config.toml
num_attention_heads = 4
intermediate_size = 768
hidden_act = "silu"
norm_place = "pre"
positions = "rope"
qk_norm = false
init_std_o = 0.0187
init_std_down = 0.0108
weight_decay = 0.17
warmup_steps = 200
schedule = "cos"
doc_mask = true
Each number is 500 + 50 x the weight over its row's rms, rounded and kept within 0 to 999. Layers, rows and columns count from 0. Numbers have three digits each. The size before them is the row's rms in percent of the matrix's.

# layer 3 MLP down (transposed), 768x256, rms 0.12, rows 451-476, columns 128-255
102:469437514512429547494518521557472468467564588568480485563415452442541547533469469513476417412533436443438618425491495473404578529564452542478520482535524540413472458461450505521508488458458562397447509427566385441520533508463482505418517470480581459458544480526413497490573428518514466434410526525499447476491473509521481526488479578528559464487549474428528552535466511570541540583540
104:513495538549539472569467504548604481567519607477512559508522601562483434444534532604498529564459418454527427502606528470503615464526496467510503531480606551519548478483478475463422480456504521551464593426446484513468508559478522479467545533507468440590440498466464503558418565487574462468550525506511532501362498506477645444535516481529504525608458483516557491553485481517481468490531
104:572556408604429426526535432554499461544503520406496401434472469451454532499430484486616505536500574472496539581531453472568355466420518450527499479485493477544440573522515505551494579555605380576457571480485482541488620481622547499614486545588524516461540525490515440527495504460545503445595510491443500512517500579512395519514498527465476516555456519511487481516433487412507526438466
100:483543544506566605534566517453547416523480470515478539497449575530543498549361555593420423454500510473573524507537581490450436432450394420512590493517495476537531525530436448447556481547484545541490563482443576468574486475498434544519458421497424493544495509519457461506499493577487403487530483569482432516479455559448525523528544528525505628420495503530548383457423369544556459450488
103:542466463493411580462519504555432468527505549500440514597567462617511466490504565424588442409540545447520553569479507509389501432464479481522573519414478552532570403482534482509519518552485565577501497448491440486505421517489467546512553400517517500501428500496598498567476587589473619529496537533457555443496491485576504409508394494484515459574540516473428499504461526511478569539584
103:435490469495498530497427551614447520432485558496547461527537399534532462502432569469442469440551605476491494530477475395528590482472520419598492474407482440492491482483510503537573573516458500527572440489436452520495460595496527439412473478397466533481485507422511564540578386540555521484466511436472518515513528574499563576508524504466462532492601478471478537435518435401504476458464
106:572481481513467461519545491533534604450541562423524468545552415512496511527429379517494521479470484490537542580475523494529439555560477549395449503502526471526494504439480475443499569450534485521531470511490498543414522396469454460509591497478477439477525545540491565531520525524565425464365541483433462552510508543390471537568535584435462498516516445436470420587534517610494499513496
103:497492470453386567433441497547491482565493417608574571545519502491511542559632581322529457483489425478483509396482521506559470509503454442485445533491506589536427466534450453396621416491508529567511549543460571541501474448458467467526550488442434491490432496495450607511558494491414449428514453554444482475500473495497614547468552450427528562473441502478502492525498507499503515419545
097:525490552481562527474501507430492576449502495460412502602413598446457554469521445565492522494567509501534480460560557498532525595451499529587498457491487462453459553512463614566497551406498471461502481466432458505618465554507509586558536453434486570541528476463473494520481457569485511579421469472575545468493538589538576425425539427463556454554547516464570514463417538534578483497436
103:429420471518565473473544479433432457421533535601505392527458516473514535432631559426508579489475486471538616482527480450494494483493544507429546592486533461453512447482489490485487497477538461505407612561516539538511461563557493503557456490446592421503546537479569436520531594446512491517526500449666457501516513483475528510454508509416537460574514494454460581557463479497522518541402
096:520419564474504506593446430546525555549568551520505498521409454538478550525538530448471508465443469445458528454485491568469502464513481583516505469559565496488499552479416499444391534596540515661502493469501499510457489492519421541479491468484401563517406449512473443618463474488453453491532555609508480484542616523550550484501560459554423437455496493537502410509498392488446538549493
114:444538476477499491652497417498454434519428463497465538548470466484517535477426605545474377493583579476563472539478474465465561484442424445600570545544524524438469500448555518530452454533474591437530514532555479518506469497513492521453417502431480363512496540486487587458466599497566498397453463498503501436607543511529590468473476464472502452445478521443512592414512559455517423476571
093:429501498451540446480431557445420471474485447475498472531572504447572538491465472428584426488436504564346479490514518425437462492433554465495539482504582628522484455433513517477469514447534460531543469590421508443436525395480523509473510525589494534548473533495517572538559417510503457469490609458466509505495578456479528436388410462641553480503556474485536478509497583384531585400494
096:445556464377478466525529461492523497497555381565610465533486475449507493573480542471444552476488566532463501462446593510487498595455538534382544498521491518482443400543588429518495459441506472499478477499443612542525514467489477474443568450416499523512564468492529513555566450468522451399513585535475561596377500558521472545479524556562537573504494541494453497523472513415500580630443
100:453520511437534513391428474557577498550416620530542543458510536441454636529478555405606483477519573515538488407558506437505400544554512421421483591475584526532457517466553555518551533423526597557551588531502487573519511510565453581431473487567480494512501475579401461560518436533550527477508550464491533550410502590528531471539479466526534528452535524536492554483549445494528518477472
095:481463472518446467538444485418454435541531447484456523465484444507561492572490476553536507459580524506489474483411544514452537520447531488435471490620517477437411478512456523465546468554455550412429482429445499484466592454451498571430601468500521601493520512459542454510549458400495500455496551497534470383515588464389512526481531506437313641531582536474529508509539573521463524506446
104:569456486496497450496486571383522511552462563467558451472485478507453477481567526537562516591626547551530505480491565550540584530445575462528398501468618367561438516496558511519374460551369479519543497455508475467386591519448464528463473496477545437441592490544563599524494532522467517452399582433553443379519467521446468517499456484478544416503522530560387441505500436471486404569504
108:541474515432563504560476487520509555492526540582494483480459490406549466480383469504462564556479454540491440491486491588512520535490458614531512413562481382425540436592532498438467536449474406492518525539379426481471510505497450578600581507514506467432486505474559444487486453450509489508597484496550454501582500517586517504393417509478463568403574487472435539523502535526452514488522
102:413577524502473590512566533585554413438400503473488488568478489551553504491528477460510465508467472446625568555483405527519479541572466454578592486433500508575492494463449488572495523488438536415482518556462510501454510524532421528398468494546509470553464473487507415523536514447526485483568570623601472650587533551476585375502541498608533472545428500488561464492435528598439505537516
098:495487494493358550524518560509485463581529505471435556454556552537516576476462467536490438499555565569499502419545563524441522440404476556532473544524579496424499652487540479552532532535403539575497524467540570592548539499536472449466527488510529581459519549461419439465512511523452374500441477481460515500466509561451561463562502518480496471510494506471561500479527465426427404469572
106:509491532533465551425580493467484555517491456517438521534471490430477428524414485566479531521518467565373591371462467537495553508580419497449480539514538434461455526488541537549356534471481545476506508491404486518480475431524390578535561546426551490492567519480477539544540488572566466481522542430537492520518509407445484494525488488599504440473462587495431498543463539460458472485386
099:535493429473426542568443536470647465463566497514526406557421450538536470457519477522575494527458635521467472492471497480489603480418449617571466530458442575461507437454505499496480389573602558557528537588472432518545482565483492420464556483500442523601396499484504520493416516593535403508546546533557447454466492496475357521431468444470438495544557439480508548548521527507550442450505
105:568516522472527530478510459487648498547546526550496436527445618557561478533564473494503456426403547516477496517453527566498415524502474509492559560487542498490454535453468482588499512581485491474473578494351403530468514516502488524580514494589462655498534560459547578586375499526402524463400466554454461480477532523409467480551472487531497473521520530547615496527545550438464494443482
092:495488514498428455508510522472502526520522512491567450568476531545482525598490421504506441499569476497468454514537540454477476458411441438425457590544362499521484515478419421612516438444500508610540515487496521442497517541445408469523534507397458384463501474454486396520495435407481530512545613551376508564577483507576464464443640448510509438433514472445486504495510517490532499542479
102:550500443560551444577427560455458498543588407518529463493558489510495582409506562469575577513517454554441500488479478512465534427479422457548456557474553464386569532507602492444504595544530522422585462556508549472509493533545528502453476601482525524475591413497509529510494567638549519419555486465443462478510525514487501468529478428538464521504479475535585573443523530494497383458469
101:455510492536627583466433505484580593427548559516441512599482553568610613498466471485472527584514492562508528559578501529544625467529506472457486538505475516461439443406433493462502544458563506635548503585306487462510425566538437507492479587533489521472459470596472444488466563536452542476478518565453548524522484498508499489480578473548486505509423538497502541482538507480463392468532
# layer 3 MLP up, 768x256, rms 0.13, rows 452-476, columns 128-255
119:477386468487492534482446458453436454512488527487531497548462536377563513572544513572496441478469520512571532519546464467536541540508549557525466402508500536513501537504583476477512451483472441524528530486479477560420453471500576462521618415476507434502499501550563425554436457547532581460443552532362514526469603492468530515436406489503480554538403415522544516545497564493524446606485
097:435533472553421496480516484547498480431479429493507513507426527575499441491559475575513539576501647547474447479433488512532466409517603597476510527507518476436559500529568499503454519503429504441570552486492530498439522409448478464528473435561535509579502510485497498397543474545561499460438523564560601576563519519538493448587520465435510456444470470491553435491452560545518512459506
105:492430460536448474470486447449524505412582458545426536480444311566508543465455536534451415598481468556490397494507566490479461516478504542550419483549488417525464548524507557515557491570386499521558506496506541481557518416464528523533493413457539524541436503591461515505515422470510556456550535440415420419475512521479553503529524540571512568494493457444528554527567507631508443483492
099:568476497580457528507418506507461475426543382581441480480521459480490536553525489490469517571559459498467505547399497538482372493591437544581520534579508531411505557475546510513478482524483584517411461565491501446482412461490596459504490516477534453456534439463512403516511468469561523607488413531561493478530508499482580501560484511491501531498536452512502547513505470536574453459471
095:475461535416501453511502527483480503547519540527463519454507461437551576502588463570464493526563482507427450545566496542511529547425498514529488471416563544494461472500519430541493464541453542542427412524478586420579470555495489606580506479456554476443494443434450474486575533424411566481549419480464535502476508498555494516478491593474472497463505495486352422467506502489473451602545
096:423469448442473504447546528510489503473455480414475523521503474530521463566593504521486469441559391491507489478572514500442464511477540538521428502557496569440414503522497489496501434507522415572503541496509555627490472445470502559520541523466431498507510437461500512354485583495546427479504514477524518578497520370475490486495421435460467494456513467488578491472431503458492481534491
106:511541408487477446560490557516420471502465503531423610547523504527466537475484460550596399442537528504522499499554468485595486517548565503565600518566518515531505410520577547537514494478471533455642507435451398533529565537474564528503495528462458530500461447470445452558534600494485533458494419543607513470523496504430404568490469521512434546512568509490545489449515577401486512462487
103:450451457462436535507557491408516516511477558412532536462543600513544535515498453506423551580553526429499466508432478480478457502547486548544511467526478445528498434534527423483479469545551475580514517555529543439490501511475530454423541502614497464480495560492477568468543467423521570462495607398472524480474542516458490506410447364491558479510548418523473479480576449389503462462362
103:539469459433443465576574467572495451460550458470433477604481508458513548594457534495484584436472510549510486530499501466437478548467496532515558429460531512555451561519536544499499482559481524527505519469429485494528477416571501448504472605476534530454433546500471541550586587482560429566405524315521554540457532476492496481484481510516420533458536478430435484475503524433538457537421
093:443428458502530494524491420468393456416452477457396466535597520530472517447426466589481516445659526473512441553572465451483524518488549438476510513510531523526538501533565513509553562529565448444432573524504504495483513498507529397525436511538502419528549476388532532494536491596524529516515432465497591517431486382422506501495361492568599484467484515439525483534480473465524458422474
114:511497478476477392526606384547501423442450500484591568527472532421457442495473504574476510466480478496533470493533593553415446464441522494500506712471523438524486489469472571529481421461512457486450462504475498532498545513482521571455442521506475518493563540599469482451572480511498479496507562518488472587545525510494524546493507451438510478509479569520488534633490521509486489373430
094:544569538485504462535589431519527519522542501524546492403508477479421444412492527497577546466546384463500516480502475462488534555494458671487458543474476606467435479466534493487539512573497598516466532450459553518552425536448456524430522557521424484587432464478482526382516464477475574532531557561514465503480576470450439447416469490359509475458499543464470540507371541435492539485442
090:527553468548547534429476405539528499415523441628529532493522528546466483429501429532366460503540451457497521538480487394503496486423446550553452484531504463565522498515560557467530507504551588528438512575464503492456579493447483536428542445540473447517530470441537540553453516485595619478474461392510497506496477385445463464459543618550573519536494464525457483492483505481500583480495
101:448474563456487467483541535505479460485427532554374584555524587481498491463530520519613432497513496510559526583516478488507542533500488490497568516492464484524550579405436511451405506512449523514520479523479406467532500375414508485504472430545474493543465576460497495493547539486591510468478488467511427520424492425482531437569500450448496477429579566512460424496466515501534460487383
094:546436446464499523503559515574519521453603515454503502501470532489481589451558467463439435500491459580473519450554514503586596624451518526519461520502517470494507418500445529535375499456426512514490651540522437547514544427574484477528481454397503433554554521496465478511550481460558439529544624561572495588473399471487531454437430507510535507539445498496484583455505520468492420471505
097:510426459508417506534587409623498540467529484563533468504484488418592441498566401529562510489613449541505568495460591453521467537545508528487536519465510442470572547532398497470542465527496498532405481519482434510400489422446525502482552428560523480528562469517433517457486556572488439539462491512438540549564503424502462512525520460481469517458566487398465550454532525440519458478479
104:466593514532465485531538476495427504445410472472515461496487471532556508451504514477557454548522566427414509488452544597522576490462424449641425517454515495432394514431535524623551528518427514486466438444472490546602364444493594513542483527497562397546517484521513432499480502511506428529477516525456579453478519552451508408471505459506461571569537483534486501467394482602521496530438
095:480471395576447487483528503480443570440605514484400522502592485500522526432513509610523514442508511550462502534522463568564517633527499491547485423500439491462486504535507479526442492475530478497384505542559536468415554494482475509480505552446563465539532492465538526541417436463462532481502473602495554458466452485539520543549479428439484488452498481497549447544511517533522467504506
108:452601493500537384488497448508515453547422534404541347459444473469481474498536513506553581454492516535548528549520497506499562434529567484487488516595516466446378526579533473460419357528468475495541446489502428479471450435500557583465511580512484440439430513499537426544441517549517513532472444518499492609499501509422513485575517513585520557533493488544479558575502457435522450471440
118:549486463545434472535505558549577441481452450529446516557547509591497431514486450528418399490451509516477538592526516526529506473546498486560443533367464512546520504509577418429490440489476464514518555496527542411428468481429511482447429494502520506600479533538423547495477538515500553499457535498416507481538669554433596517447514488461409463558506502502557490480436551548537520471491
098:513556422518462510532508451522440497453502482442483468526472501455491515466559599503454560487493525443457553421533513413513542525546556553433484464412466579512563575540481492531524517450462532514546524577497518497459541490550560498570575487480579589463496498617466498483455505414484541538559527527504496544564476492515477632403563403385455505439490495438482514374458442533457592556558
094:492518523596412480472513530527516543466527463456464459525571554510557469487560442555432531441590472538462592513541534510538440516554432526442500503461478597418521555489539485513435498478455465491510476539496539593525549528460552513487404488439512541531522525564494438433492413477527343512439606403515446397504463482567495560527543496517487487539471596495473478544495533487538367539607
090:571582579603421509525389538529422494582398576588436476560510536454614532489528586477410455572485456562522483507544488509506430594583501514541475510584511612508489452495517526504518492556475477498466467492492418557475469474479446510476534500508480549538509452534448492443515540452502536567454501394528585508486451519582506528440461492544502446518493565613615501482413536503524440502517
099:476534556600454495495468454401478491490608455513414498492498532538559514499512524533484514433535482508489481538400477468436502453509527457485478489563522546535521446531506523493409509443509401442471494572517562517536570463569530503511585502410546574579474380466468569431389526414544499493510458471399487436446365528452496501585552443455465476425495486580493481332574471515562586424499
111:461520488552510507462534419525477537527484473455521568393452548379511437478484482469438464433472415583554553545510537485517497462501523372581479436529471581508528478437445533560518527549368524485514505405472514578567512457536508509461546544422486560545541482505531462493639501502529483455626433445440482457508511491457457364429471539517510490546560465581572486483497500541433506499466